python train.py --n_layer=10 --d_model=768 --n_head=6 --n_kv_head=2 --head_dim=128 --d_mlp=3072 --vocab_size=50257 --activation="squared_relu" --norm="layernorm" --norm_place="pre" --norm_eps=1e-06 --positions="learned" --qk_norm=false --attn_scale=0.0884 --bias="none" --tie_embeddings=false --parallel_block=false --init="normal" --init_std_qkv=0.0223 --init_std_o=0.0 --init_std_up=0.0223 --init_std_down=0.0 --optimizer="adamw" --lr=0.000493 --beta1=0.95 --beta2=0.98 --weight_decay=0.38 --lr_head=0.00708 --grad_clip=2.0 --warmup_steps=240 --schedule="wsd" --decay_fraction=0.94 --decay_shape="linear" --final_lr_fraction=0.0 --batch_tokens=131072 --seq_len=512 --doc_mask=true --z_loss=0.0001 --train_tokens=1337000000 --steps=10201 --dataset="wikipedia_en"
Each number is 50 + 15 x the weight over its row's rms, rounded and kept within 0 to 99. Layers, rows and columns count from 0. The size before them is the row's rms in percent of the matrix's.

# layer 6 MLP up, 3072x768, rms 0.0311, rows 447-460, columns 512-767
096:48 64 42 61 46 49 50 32 67 49 86 63 47 67 33 59 68 70 50 35 39 37 54 54 47 37 55 73 53 84 42 51 51 20 48 57 56 29 34 69 63 41 49 60 53 58 53 52 51 73 73 30 48 50 63 52 53 53 48 45 46 57 52 43 45 58 33 50 39 50 47 64 48 93 64 42 28 50 33 30 58 35 59 49 32 51 25 42 59 62 47 60 51 30 60 50 54 53 32 42 47 65 32 25 74 45 58 41 05 49 76 57 70 33 55 35 61 83 51 55 40 58 52 69 66 61 46 49 86 57 59 34 38 63 30 63 65 46 26 39 51 56 50 56 39 53 72 39 57 77 38 59 26 84 72 38 56 20 28 43 62 16 68 47 63 42 42 34 56 57 47 53 57 41 39 69 65 62 69 43 68 46 60 52 39 60 44 53 65 32 49 60 42 27 62 76 43 35 66 52 11 44 54 27 42 47 74 55 44 63 45 83 45 44 53 55 43 67 50 57 23 37 74 46 34 31 26 72 61 17 57 46 35 47 52 36 73 47 22 56 62 41 50 55 59 45 53 45 58 46 43 53 69 50 32 70
098:85 58 42 67 56 46 39 54 30 54 48 67 51 50 84 37 33 35 17 17 38 86 30 34 49 62 59 82 46 16 31 60 55 42 41 43 24 69 57 49 47 52 63 19 64 27 53 54 58 65 52 24 66 64 79 15 27 68 36 62 47 45 44 37 38 66 26 45 57 70 59 46 50 50 41 26 39 36 26 74 48 32 75 45 66 49 34 31 27 50 24 56 80 40 69 56 27 39 47 48 55 91 31 50 36 66 56 68 28 57 43 34 30 64 61 46 57 64 46 46 62 40 28 40 40 70 82 58 58 22 33 47 44 34 46 58 70 74 75 57 56 53 42 45 59 22 30 55 49 48 65 50 75 67 35 40 64 48 72 48 52 45 27 44 54 53 77 51 85 69 39 51 61 65 50 84 51 70 53 40 45 70 40 64 35 54 43 44 49 46 37 67 55 52 71 59 56 43 54 35 45 67 36 41 35 41 57 51 34 57 37 48 42 56 32 61 60 51 61 58 58 39 60 89 52 47 62 66 49 68 37 50 63 80 33 55 55 48 46 62 57 62 71 55 74 44 39 55 66 49 56 48 50 57 41 36
101:43 55 71 36 31 44 56 33 53 47 43 33 46 55 49 63 66 61 44 39 27 64 86 35 67 36 22 62 35 65 72 40 84 35 46 51 61 42 54 65 53 58 54 53 69 25 17 68 58 75 47 50 37 42 69 21 56 53 47 43 65 09 67 51 55 41 47 19 44 21 43 59 51 69 48 24 60 57 54 48 75 67 70 42 29 69 80 71 69 51 67 36 69 60 46 41 39 46 46 52 63 58 43 37 40 63 52 53 36 69 20 52 44 37 54 51 48 50 59 52 72 44 39 34 52 45 51 44 46 30 51 26 40 58 56 47 54 55 35 51 43 28 56 27 64 34 50 56 59 41 59 38 44 47 49 62 39 49 36 46 57 44 39 48 41 47 49 33 64 69 45 61 49 82 62 56 74 67 61 78 31 65 68 50 48 52 74 56 44 17 52 38 81 42 73 40 51 28 55 42 51 39 70 35 37 51 40 51 39 75 44 38 57 50 03 56 52 49 59 56 41 52 38 29 54 58 66 59 40 60 68 61 53 50 28 71 51 32 58 74 41 42 54 56 87 46 70 11 49 62 39 61 46 67 38 50
099:47 80 74 47 55 39 39 42 30 50 46 47 30 46 66 42 52 59 51 62 42 57 54 44 40 55 22 48 48 44 83 52 59 43 75 30 54 74 38 57 42 32 51 39 41 57 66 49 53 35 61 73 35 56 80 52 68 57 51 35 80 46 37 67 62 47 44 30 67 32 59 70 15 70 36 51 46 31 58 71 41 03 80 41 10 58 56 51 68 60 53 66 68 55 44 72 51 30 48 56 48 44 57 46 49 80 61 65 38 41 44 82 31 32 44 31 10 63 31 80 15 42 36 38 33 53 50 71 33 18 48 21 53 25 47 68 56 38 54 46 47 49 47 45 38 54 69 60 51 44 18 55 73 41 84 37 38 09 72 58 53 51 65 63 44 42 45 51 45 39 73 63 32 49 37 64 27 56 67 35 37 31 66 39 15 64 63 53 43 51 35 48 47 53 72 59 35 43 43 46 49 49 42 53 52 53 54 54 34 48 21 56 44 32 31 64 44 22 56 52 77 18 57 37 34 34 35 40 52 48 91 52 57 52 45 26 59 69 49 76 67 23 43 69 20 49 46 24 35 64 64 90 38 36 48 40
098:53 36 67 43 65 78 51 24 24 44 54 83 62 44 32 50 51 39 40 39 54 49 27 39 66 60 55 59 70 30 65 59 67 48 52 46 62 78 45 54 51 45 63 44 63 63 55 69 57 34 75 56 28 63 24 45 32 57 74 52 28 32 48 28 52 56 40 46 72 49 50 47 59 73 60 60 55 30 55 85 51 52 51 43 69 17 41 56 63 76 69 56 65 38 66 48 31 42 67 36 48 56 48 42 93 29 65 47 09 43 29 48 57 86 57 35 45 43 65 37 32 48 62 40 48 45 36 42 52 23 74 59 54 07 36 62 52 56 45 56 16 63 69 77 61 30 40 21 71 66 41 35 64 56 44 69 38 57 64 25 46 19 52 58 34 13 42 74 56 67 56 46 63 42 58 52 56 52 64 38 62 49 48 67 63 40 87 31 40 51 44 29 59 59 37 43 44 31 31 38 53 33 52 50 58 67 61 49 52 31 74 51 49 55 28 58 65 56 55 52 59 69 65 74 64 70 57 47 58 61 49 45 41 46 35 55 55 45 15 67 43 58 49 49 68 31 41 83 51 45 44 43 68 61 74 50
105:54 69 52 09 38 61 62 44 47 54 42 64 79 39 37 55 45 54 37 32 25 57 55 61 52 68 48 41 40 51 51 63 36 46 45 74 45 71 02 61 31 59 38 36 65 42 22 77 39 72 65 44 41 50 65 65 51 60 30 68 77 52 84 23 59 64 65 40 82 60 54 35 58 52 35 53 47 44 47 63 57 61 76 53 30 69 80 29 63 45 30 71 69 68 58 43 79 48 56 46 61 53 50 50 37 47 65 78 53 35 10 50 61 64 45 51 44 48 55 29 27 33 75 73 56 70 21 70 70 34 28 70 37 59 44 53 62 60 36 44 54 34 53 25 62 41 66 41 46 49 75 43 77 64 49 53 44 60 43 40 40 25 50 68 39 40 63 32 62 39 19 76 43 30 56 53 43 44 53 68 17 36 23 23 32 54 23 42 39 18 02 38 36 43 58 64 58 48 27 78 53 59 51 50 47 41 56 52 17 38 37 13 51 50 42 59 39 60 35 40 46 29 37 53 48 64 37 47 39 59 84 35 79 39 38 43 65 71 63 72 53 55 41 71 26 17 60 66 50 52 48 61 52 62 38 48
096:48 36 53 49 59 23 46 65 49 34 66 50 49 69 28 54 47 65 51 68 77 50 70 65 33 38 82 61 61 00 66 37 60 52 59 53 51 33 52 46 50 22 68 72 41 39 57 47 47 55 47 34 46 45 50 56 51 38 39 34 47 35 51 55 36 46 52 31 48 95 42 36 28 54 34 55 43 34 44 12 52 56 43 55 50 30 44 47 43 37 35 51 34 52 57 35 67 32 46 59 55 45 29 36 84 43 40 36 42 60 66 79 47 61 47 34 33 06 78 35 47 53 66 48 31 46 48 39 49 26 63 71 44 32 30 47 37 32 37 57 55 66 43 74 39 49 50 17 61 67 58 61 38 71 73 48 48 32 42 57 55 27 62 49 57 53 58 84 53 23 99 52 66 38 31 34 64 12 81 35 35 35 68 54 84 43 42 48 45 56 65 55 50 50 56 56 20 35 55 40 67 70 27 56 63 43 43 44 18 35 47 58 54 46 83 18 50 44 52 45 42 62 58 38 48 42 60 23 48 47 54 67 55 54 65 38 51 57 39 55 68 18 55 59 54 49 53 34 43 66 64 59 40 41 32 60
083:64 46 84 70 58 70 46 36 44 37 61 76 37 53 79 86 49 47 47 48 46 35 76 63 61 48 21 70 49 76 58 69 64 69 65 58 41 59 31 53 25 16 44 33 42 26 55 72 59 55 70 64 64 36 55 40 54 53 66 48 62 36 46 51 51 36 30 65 68 49 61 48 50 54 59 36 59 62 38 38 43 54 51 47 49 72 43 70 42 64 25 24 61 54 64 28 73 19 43 39 51 39 59 43 49 23 78 36 45 59 62 40 64 51 32 47 37 52 58 48 56 47 57 32 51 55 58 68 39 33 59 61 69 34 64 38 54 37 58 65 48 36 36 38 45 49 76 55 41 51 31 49 74 49 45 56 66 65 24 58 41 41 85 71 53 73 60 56 44 29 57 51 69 67 56 40 52 61 64 63 56 39 67 43 72 40 84 47 37 25 68 51 74 26 50 48 70 36 48 45 40 57 17 19 69 74 38 37 67 58 47 76 38 58 45 66 37 55 58 70 47 56 65 46 51 22 30 38 67 30 71 43 42 46 53 46 44 41 54 56 55 63 59 57 58 49 64 64 34 19 61 80 68 51 52 46
098:58 50 40 55 38 39 50 34 55 76 75 28 55 69 55 51 52 39 48 38 43 72 33 64 46 62 36 81 36 64 29 67 55 49 35 57 40 61 62 58 59 61 81 44 42 52 70 42 36 51 72 56 39 45 70 56 41 34 78 59 35 52 40 80 37 48 59 34 34 42 57 47 54 49 87 44 56 43 52 59 56 50 45 53 58 65 72 50 50 49 39 22 55 51 65 69 70 64 67 51 73 58 12 42 50 33 79 45 37 53 50 25 47 25 83 50 51 67 45 48 52 51 09 34 34 64 54 38 65 27 48 48 40 56 55 38 44 89 60 46 62 54 40 49 52 33 25 50 53 71 27 45 38 64 54 59 57 52 66 42 73 65 47 41 48 44 34 59 64 47 58 38 57 44 46 81 62 50 57 50 41 37 32 46 48 30 27 49 64 65 56 58 69 35 41 42 31 49 66 42 26 15 97 46 35 74 58 66 15 58 33 50 24 58 31 39 76 57 31 71 35 29 48 55 54 58 62 52 54 46 25 35 50 48 49 30 62 29 46 65 50 68 68 40 82 45 44 60 52 45 50 77 52 52 60 38
092:48 31 55 63 71 54 69 64 47 72 42 44 70 47 42 57 33 39 44 35 49 40 53 40 47 55 40 41 42 48 63 72 62 61 82 37 44 55 55 41 47 62 44 58 63 47 11 31 74 58 56 79 34 46 55 19 48 71 37 64 08 53 66 55 58 55 44 42 62 12 58 47 35 66 59 28 60 67 58 59 32 59 40 43 47 58 76 76 43 62 39 38 46 65 62 57 39 43 35 56 47 48 59 38 44 61 55 60 26 75 64 48 71 40 60 34 57 63 22 30 50 76 26 53 47 67 61 59 37 50 50 80 24 27 57 16 54 84 49 54 58 23 82 41 27 79 49 55 40 48 37 62 73 61 22 38 45 45 50 39 54 72 54 61 45 42 41 32 46 57 45 30 59 40 34 71 82 43 42 63 34 49 49 45 50 37 59 57 46 41 65 43 61 32 53 75 56 15 54 49 27 60 64 30 30 46 47 57 53 82 69 27 65 66 69 50 44 56 62 61 49 26 66 61 64 44 61 43 00 63 29 66 51 52 41 32 11 90 47 32 80 26 47 65 63 68 55 47 37 38 47 58 43 54 69 43
100:67 57 57 29 40 21 27 51 51 40 65 50 58 66 13 78 57 70 58 56 32 33 89 54 66 60 52 64 34 40 62 65 26 26 33 58 60 35 64 53 33 40 71 46 62 47 39 80 44 64 64 26 47 54 39 42 47 57 42 29 66 34 34 37 59 15 71 54 49 64 45 27 57 53 35 59 58 49 52 44 14 53 42 48 53 59 32 52 46 48 30 75 43 73 51 44 69 44 53 69 49 44 65 28 60 62 79 39 44 33 28 56 70 20 42 21 49 33 49 59 68 48 53 48 38 49 48 65 56 50 44 58 72 59 45 45 61 37 24 41 34 57 43 62 32 40 35 56 99 68 54 43 28 44 52 46 62 21 34 44 43 56 18 56 63 36 34 41 43 53 63 73 47 54 50 25 49 37 19 48 32 58 79 67 32 36 71 58 49 54 56 44 30 51 56 60 41 58 38 50 70 36 42 54 80 22 49 65 21 71 44 34 30 36 41 28 37 48 59 53 26 62 73 28 57 50 23 70 40 74 50 49 42 43 46 49 55 48 12 60 68 34 40 61 40 49 37 79 49 59 65 32 47 27 05 46
106:53 68 56 54 44 34 54 41 66 22 51 43 43 72 50 46 51 22 44 54 56 52 55 10 52 30 37 22 96 43 66 33 45 51 66 67 39 58 44 41 32 27 41 43 55 31 44 63 73 35 63 52 54 49 60 66 64 67 31 62 49 60 47 56 52 23 58 54 39 52 68 59 20 74 23 52 47 73 56 61 44 65 48 45 20 23 50 42 70 42 36 43 32 68 53 63 67 58 46 46 87 36 52 40 51 47 61 63 44 60 63 79 57 58 38 43 58 41 43 52 75 44 76 49 47 52 35 58 46 36 31 51 57 13 57 51 57 36 44 43 31 45 51 46 75 84 65 25 53 41 51 35 69 63 44 54 24 55 67 68 44 79 38 67 53 59 78 71 62 57 52 26 41 51 46 44 46 59 76 73 60 39 47 47 66 82 56 55 55 64 78 51 70 54 82 69 56 44 56 72 42 57 11 33 63 46 52 48 31 43 53 46 51 38 52 84 68 54 22 49 22 24 45 60 57 53 58 29 38 49 68 54 60 53 24 32 51 57 43 61 43 66 54 26 54 51 46 45 51 29 44 52 28 74 41 48
107:55 40 42 00 71 52 33 34 58 35 52 50 31 22 19 63 52 59 53 56 57 30 41 57 69 32 37 59 48 21 40 66 52 39 52 58 29 22 23 41 82 35 32 23 77 74 42 37 77 43 52 40 46 35 68 48 43 45 66 40 64 66 46 70 71 49 51 52 68 49 56 39 36 52 87 56 39 66 56 37 31 36 57 42 51 47 50 53 47 52 59 59 25 39 50 75 41 50 37 54 55 49 50 62 49 47 26 88 17 22 41 46 36 20 64 46 50 64 45 61 63 61 34 65 69 64 47 39 70 34 66 50 34 64 50 60 75 76 42 59 65 46 65 37 58 41 60 49 37 66 45 37 49 43 70 53 39 38 47 14 56 68 36 35 46 64 50 87 62 66 51 32 50 62 33 49 60 77 68 29 40 58 46 38 76 50 60 26 44 37 61 64 77 30 49 47 40 61 51 63 36 68 65 19 39 46 44 55 51 21 39 60 16 60 58 78 67 70 44 40 33 56 19 70 48 35 63 27 64 76 42 43 53 62 60 38 69 56 15 73 51 32 25 63 61 29 36 52 65 35 44 62 63 51 77 39
106:36 54 53 42 54 74 41 13 48 44 44 60 38 54 24 30 51 45 29 45 62 74 59 31 42 37 55 58 36 55 63 54 60 77 43 42 50 57 74 62 64 55 42 25 70 61 55 84 83 69 60 56 54 27 52 33 67 62 46 52 41 37 50 59 78 39 59 52 48 32 45 33 20 50 49 88 53 89 59 59 42 68 54 34 12 62 40 50 59 60 48 63 62 59 43 26 39 63 60 61 81 18 46 43 26 49 64 52 57 43 32 55 94 46 52 57 42 48 48 16 76 46 58 51 44 40 75 43 41 43 32 48 59 50 59 35 48 48 52 38 52 42 48 37 32 32 42 47 72 84 47 50 52 23 56 53 33 37 53 15 69 33 33 73 37 44 51 55 46 71 56 80 59 48 41 39 75 52 64 55 70 66 42 40 49 71 72 41 49 56 71 47 86 52 53 50 40 23 69 57 55 42 47 47 35 57 56 47 48 53 66 32 43 67 13 56 97 79 48 46 30 58 48 64 47 42 54 58 55 59 51 44 66 42 42 38 52 43 47 41 80 54 46 59 47 50 44 56 36 37 41 54 36 69 55 40
# layer 6 MLP down (transposed), 3072x768, rms 0.0243, rows 447-459, columns 512-767
096:45 46 55 41 64 65 46 62 58 79 37 40 57 44 58 26 72 38 41 67 61 42 56 99 57 49 47 23 67 35 79 45 35 47 66 68 19 59 58 52 52 43 45 57 62 77 46 59 42 44 31 75 33 22 65 49 51 75 53 60 68 37 56 54 71 52 70 43 67 46 45 78 35 31 50 50 42 35 50 07 25 42 26 61 52 37 45 59 67 43 29 57 48 51 71 55 52 65 38 48 59 67 71 61 43 81 61 40 80 52 36 60 42 72 38 71 48 36 57 58 48 14 46 36 36 30 63 44 52 68 43 56 55 43 47 67 83 61 54 40 25 50 90 58 56 35 49 51 66 42 57 57 76 48 49 29 77 67 64 40 40 73 41 51 54 42 27 66 54 52 50 33 63 51 43 55 37 49 40 44 31 47 56 52 44 38 39 31 45 75 66 37 48 55 59 31 70 44 38 59 77 53 44 59 56 51 48 55 62 62 25 00 56 69 60 50 45 46 73 46 61 92 47 62 51 57 46 58 55 69 80 55 48 83 34 55 37 58 36 31 51 48 63 28 41 44 57 65 56 40 46 44 40 46 52 28
101:64 64 64 69 49 51 52 49 15 79 40 49 56 36 48 74 32 54 46 32 48 63 09 65 64 60 36 30 37 44 25 59 46 24 35 61 43 49 65 65 64 51 49 52 23 38 68 41 57 54 54 55 56 67 54 42 49 52 51 30 52 60 33 56 59 67 63 54 61 64 34 46 45 34 74 51 53 77 37 33 78 64 62 34 55 50 65 53 44 54 62 34 49 58 82 28 51 32 47 75 41 37 34 38 60 58 39 36 49 19 41 53 49 64 33 66 28 58 73 59 55 40 52 48 83 47 40 47 36 48 30 55 44 73 56 22 68 37 45 58 43 39 60 71 73 48 68 55 44 61 55 36 49 48 76 44 61 57 43 29 58 48 35 71 64 38 42 76 63 46 71 72 65 44 81 39 52 44 58 57 43 37 60 46 46 73 43 57 51 23 53 56 58 53 56 50 47 49 59 38 76 67 50 48 51 67 35 51 63 67 51 32 64 50 46 71 66 32 72 23 32 59 51 38 27 41 69 27 75 37 44 41 58 48 32 38 65 56 33 53 39 25 53 51 53 39 51 95 56 36 45 57 36 42 65 78
101:61 73 54 42 63 69 61 62 42 41 56 07 41 35 59 52 33 57 62 45 27 54 52 73 77 61 31 55 65 68 46 71 35 47 54 63 70 59 32 37 51 37 56 20 66 49 40 21 07 54 63 64 61 55 47 61 58 68 40 59 42 65 39 61 40 23 49 65 47 26 37 41 70 80 42 61 50 14 71 58 53 50 50 64 41 45 73 30 32 58 44 23 47 54 47 68 54 53 65 47 61 66 24 53 45 49 63 53 53 67 27 25 59 39 25 55 53 35 54 40 38 38 47 58 77 34 37 48 50 37 80 45 62 29 58 63 53 86 34 31 24 61 47 60 54 50 67 26 51 38 72 46 43 37 45 30 58 64 22 56 37 36 40 83 59 52 38 47 55 42 40 66 23 40 62 50 54 56 42 74 42 46 43 63 53 57 33 59 36 56 27 57 46 42 32 63 44 28 56 50 46 38 53 40 64 36 50 25 32 61 24 37 45 50 55 33 34 57 41 45 64 64 35 24 62 81 63 52 71 59 41 55 48 57 39 41 44 27 28 60 73 70 70 60 61 52 27 76 58 58 74 52 76 43 74 37
089:52 41 66 48 56 26 25 42 62 36 46 52 38 42 56 62 47 51 10 34 59 55 76 40 69 49 71 66 55 72 59 49 83 29 33 58 66 56 39 42 15 64 56 27 21 69 64 62 56 53 37 59 41 63 59 41 39 72 72 52 73 51 61 64 49 67 45 48 48 49 50 51 60 39 54 52 60 60 47 70 59 35 34 47 16 60 60 06 49 36 34 16 43 67 57 66 38 62 52 33 61 44 37 47 58 49 48 36 35 51 71 65 46 54 43 38 57 06 54 37 55 86 45 94 50 62 34 63 52 22 44 60 64 41 56 29 36 56 43 43 42 55 30 70 59 62 40 48 63 45 57 37 51 65 47 74 43 33 55 45 61 51 59 51 58 61 34 44 56 46 29 56 42 52 60 69 67 59 65 39 49 43 22 60 57 53 59 48 55 47 62 41 57 47 39 44 39 75 70 44 32 32 78 41 28 68 62 50 70 51 66 09 24 41 48 44 48 63 59 33 46 39 45 64 73 61 57 35 63 41 38 46 53 48 73 60 42 00 68 25 61 73 32 28 58 54 70 60 65 15 56 82 49 45 41 43
100:69 55 37 47 47 38 68 61 63 61 51 24 50 36 36 71 65 73 61 59 59 65 55 66 62 35 39 58 42 50 59 60 29 53 38 84 55 39 45 42 36 41 64 49 39 52 31 38 37 67 44 33 86 32 59 37 62 69 43 47 56 44 54 70 50 28 68 46 33 23 54 52 51 36 26 58 60 53 49 37 34 60 59 43 47 63 28 52 55 35 14 37 40 77 33 59 76 33 38 29 86 56 52 62 05 56 34 43 62 45 67 18 34 32 38 68 68 61 43 78 54 66 21 66 46 46 61 41 72 63 30 25 25 96 79 47 38 52 41 41 84 61 37 46 33 58 47 68 46 47 43 69 46 48 36 51 53 37 15 32 59 36 41 32 70 64 83 51 36 25 35 58 47 57 31 56 44 41 58 45 72 65 45 44 49 98 37 47 42 47 20 66 37 39 38 43 56 72 71 42 47 77 53 40 47 42 48 62 67 44 27 56 39 36 67 40 38 50 26 53 35 47 45 30 34 51 28 33 52 73 30 47 64 37 60 48 50 55 77 32 09 36 46 46 37 59 47 29 66 59 60 59 55 45 27 72
105:41 52 63 73 68 28 50 79 56 67 19 37 24 40 37 52 69 53 49 62 43 54 38 85 28 63 51 62 39 44 64 55 37 79 71 36 52 61 45 46 29 33 35 59 71 36 46 50 52 63 77 36 57 38 44 50 49 52 49 36 75 51 73 60 58 54 64 24 11 58 53 47 42 43 49 59 51 37 47 61 61 05 41 34 56 44 31 74 48 51 68 38 44 33 18 72 57 51 48 33 57 51 56 55 42 54 60 61 33 68 24 68 49 48 59 47 55 46 28 36 61 26 65 60 29 45 41 51 46 84 57 77 42 42 02 57 49 80 47 44 44 55 59 59 51 80 45 44 52 68 10 55 48 51 32 39 49 65 55 34 57 41 40 65 64 39 50 55 48 61 42 73 43 53 52 36 61 54 25 23 42 49 52 58 33 34 61 40 50 56 89 75 13 52 59 45 33 61 53 27 79 40 46 56 77 37 57 80 71 51 36 53 41 57 69 67 28 77 57 65 58 37 29 54 57 38 45 46 70 54 61 51 54 34 77 55 62 51 27 29 48 26 66 27 69 82 41 53 61 58 46 27 41 99 42 37
094:55 46 46 37 45 66 52 74 55 73 65 40 71 23 51 39 53 73 58 53 34 29 51 32 40 29 47 37 45 31 39 58 42 63 50 43 40 64 72 43 49 55 42 30 44 71 75 72 62 47 49 61 59 47 58 45 33 50 20 37 51 20 41 20 47 46 47 64 46 41 42 39 54 57 52 50 50 42 62 79 31 55 43 38 30 20 83 41 80 42 81 51 70 50 50 41 48 46 54 54 70 57 60 83 34 36 40 24 29 22 32 44 74 42 56 51 50 51 24 78 40 36 29 63 52 92 40 64 55 44 46 27 36 62 70 27 47 71 73 27 42 58 65 18 61 72 61 53 50 30 50 59 43 49 47 35 52 36 52 74 44 63 68 45 32 25 54 35 45 39 67 70 54 57 55 81 44 30 46 74 41 46 70 56 34 32 51 51 55 39 56 49 40 56 56 50 69 54 36 64 44 69 60 40 55 39 45 51 50 84 49 44 61 33 08 52 88 29 37 54 58 55 53 34 23 63 50 67 54 77 24 38 38 50 50 24 55 74 25 27 54 69 51 53 30 51 54 55 56 71 83 71 49 16 45 71
087:59 80 36 47 45 60 41 60 52 60 59 48 55 58 44 53 44 49 60 59 48 34 32 51 40 50 56 32 52 74 64 39 69 55 38 24 58 39 42 41 45 67 52 43 60 65 31 56 24 15 50 57 32 34 73 53 59 51 63 45 61 79 37 58 42 61 69 65 26 47 25 42 44 61 40 47 35 57 54 28 45 45 48 40 55 40 73 58 36 61 54 40 76 41 50 49 55 34 45 82 55 46 62 33 09 55 42 51 41 68 63 49 31 35 37 47 50 15 58 78 50 46 43 41 41 56 43 52 57 73 34 62 76 44 77 35 64 51 27 52 44 58 43 32 49 41 60 14 39 32 45 44 53 88 45 41 43 27 40 33 37 63 59 74 47 22 46 26 73 53 48 34 63 49 46 50 55 90 62 60 56 40 09 35 42 31 36 52 54 45 66 45 41 47 42 64 44 95 44 41 74 54 27 46 51 41 55 20 58 37 51 71 50 77 60 62 34 55 27 57 50 51 77 67 44 39 43 48 51 53 34 31 37 72 30 48 55 47 76 32 51 41 28 19 49 63 28 78 62 77 12 35 49 44 27 52
101:47 50 32 57 62 32 25 35 50 58 53 62 42 46 61 56 51 37 41 23 70 42 46 50 51 65 57 47 48 41 49 23 50 56 53 63 43 55 22 55 23 57 54 61 47 31 71 60 44 31 49 47 75 64 39 61 65 86 44 22 42 56 51 75 85 63 42 62 56 36 77 71 15 55 45 77 49 70 61 41 70 43 18 19 75 55 57 66 40 55 60 57 49 56 55 30 43 29 46 33 39 61 64 70 71 54 57 55 78 55 46 71 52 64 54 66 41 44 62 52 51 51 86 34 46 63 37 43 70 55 72 26 50 49 45 71 43 12 24 79 35 48 58 63 51 33 60 49 48 41 46 45 59 54 70 48 57 62 60 38 50 38 40 41 56 44 46 54 28 86 57 59 42 57 23 47 32 67 33 31 70 37 48 58 43 51 47 26 44 61 48 32 33 54 35 31 43 34 43 39 48 29 67 74 64 25 47 72 54 57 63 34 49 32 44 38 37 35 53 53 26 48 31 07 51 56 90 37 21 64 72 36 63 41 30 48 45 50 68 33 44 22 54 65 75 80 69 44 45 82 50 42 38 55 90 71
094:34 32 63 62 08 24 50 33 48 71 37 23 28 42 74 53 63 47 52 56 40 54 46 70 52 52 46 32 39 66 40 13 32 84 43 54 84 46 60 46 61 60 53 33 63 34 51 54 43 71 24 54 52 39 43 81 55 42 31 38 44 27 52 90 52 40 61 36 56 82 64 39 51 51 34 62 52 49 69 50 59 47 74 53 44 21 40 43 61 43 57 40 61 54 54 32 46 63 52 47 44 78 55 55 75 19 65 71 50 47 71 53 41 49 35 53 33 30 77 20 59 63 57 44 56 32 51 88 62 54 45 48 56 52 40 61 39 41 74 62 20 45 54 38 77 33 61 29 35 48 48 64 24 40 52 76 43 56 49 26 43 52 49 43 64 23 60 60 65 17 40 31 50 59 57 37 57 52 51 39 59 62 71 45 37 43 28 38 74 63 41 45 29 46 64 64 33 56 65 19 47 70 65 50 43 55 43 46 70 60 60 42 49 26 26 63 70 70 23 48 56 61 77 55 50 50 38 62 49 63 65 72 49 33 55 63 48 53 32 45 49 77 57 48 30 37 84 45 76 61 38 59 59 86 64 67
099:49 72 46 65 57 64 47 66 54 39 65 34 64 59 35 48 55 41 75 60 55 21 59 55 46 31 31 47 57 20 63 35 57 65 61 21 67 70 49 12 33 55 74 51 24 67 36 32 12 62 52 54 50 24 71 27 52 52 51 70 62 51 51 49 35 34 31 61 39 39 53 47 53 49 45 49 54 59 59 28 47 59 46 43 38 57 61 06 45 50 74 47 42 13 43 11 59 44 74 32 66 63 75 47 21 49 30 46 49 49 52 70 40 58 58 23 61 75 20 48 33 57 51 59 53 56 76 44 22 38 36 38 55 45 45 52 40 67 62 52 37 65 60 73 67 60 42 57 60 64 46 44 52 54 43 56 57 67 69 59 40 42 40 63 54 12 61 64 50 62 55 45 61 61 30 54 51 30 39 53 22 53 37 61 65 61 64 44 27 69 44 61 34 39 53 52 60 45 30 59 38 80 51 64 40 58 48 46 69 49 44 63 59 69 53 21 48 50 55 34 58 64 36 59 57 77 64 14 75 48 39 31 82 62 73 42 52 49 69 57 54 82 39 49 24 59 44 64 63 68 63 44 78 44 76 25
104:48 56 45 32 48 31 69 43 48 47 59 58 15 48 49 29 68 48 52 46 56 33 63 50 45 65 51 50 56 38 42 48 30 41 56 35 44 45 48 27 38 74 51 45 36 61 52 52 42 64 54 57 40 55 34 51 37 44 45 59 41 57 74 67 21 86 36 43 41 42 36 28 39 50 63 21 43 46 46 58 22 26 33 48 80 87 36 45 51 27 59 52 38 24 63 75 66 37 30 36 36 62 39 69 48 45 64 69 36 76 36 47 31 41 58 29 70 76 54 38 41 60 33 61 39 67 37 74 37 50 60 77 58 48 51 50 44 37 46 45 48 59 37 60 37 35 32 74 58 51 27 56 65 53 42 51 44 73 63 77 48 46 68 67 51 54 70 33 38 64 67 33 41 41 48 64 38 69 64 50 36 38 68 61 80 62 49 41 47 72 27 40 44 62 60 43 77 41 57 53 45 49 45 53 26 47 46 35 62 44 54 57 57 38 47 62 18 29 64 55 69 73 67 34 60 43 46 34 68 28 32 41 50 69 62 42 52 57 34 47 55 67 78 46 30 44 82 47 37 65 68 65 49 77 57 68
108:56 61 73 51 60 43 40 45 43 49 63 50 63 68 34 59 49 47 76 72 59 51 47 43 48 61 36 27 70 62 62 57 42 75 45 64 36 55 44 20 99 73 68 69 65 48 65 60 45 49 60 36 46 37 37 68 44 72 38 44 47 35 40 39 23 57 45 46 32 42 47 32 44 32 39 62 44 54 69 58 35 75 64 57 69 47 43 50 52 62 37 77 70 81 41 52 31 51 39 54 19 34 55 59 33 43 48 22 32 88 49 54 44 52 47 46 55 48 38 48 48 77 68 57 73 39 56 47 71 50 68 47 64 52 72 52 64 39 52 51 60 90 49 49 46 39 44 65 24 53 51 45 58 32 39 44 56 65 55 91 51 15 72 63 46 38 55 46 31 36 36 51 58 43 53 51 46 42 54 24 72 42 68 75 51 77 26 47 67 25 53 38 62 24 52 28 70 48 46 69 64 55 32 37 17 66 55 36 68 39 60 55 32 40 63 69 48 72 71 42 50 57 39 36 56 49 67 35 56 17 46 53 71 25 50 48 79 46 71 58 68 78 55 44 45 35 57 51 73 49 41 85 34 55 58 46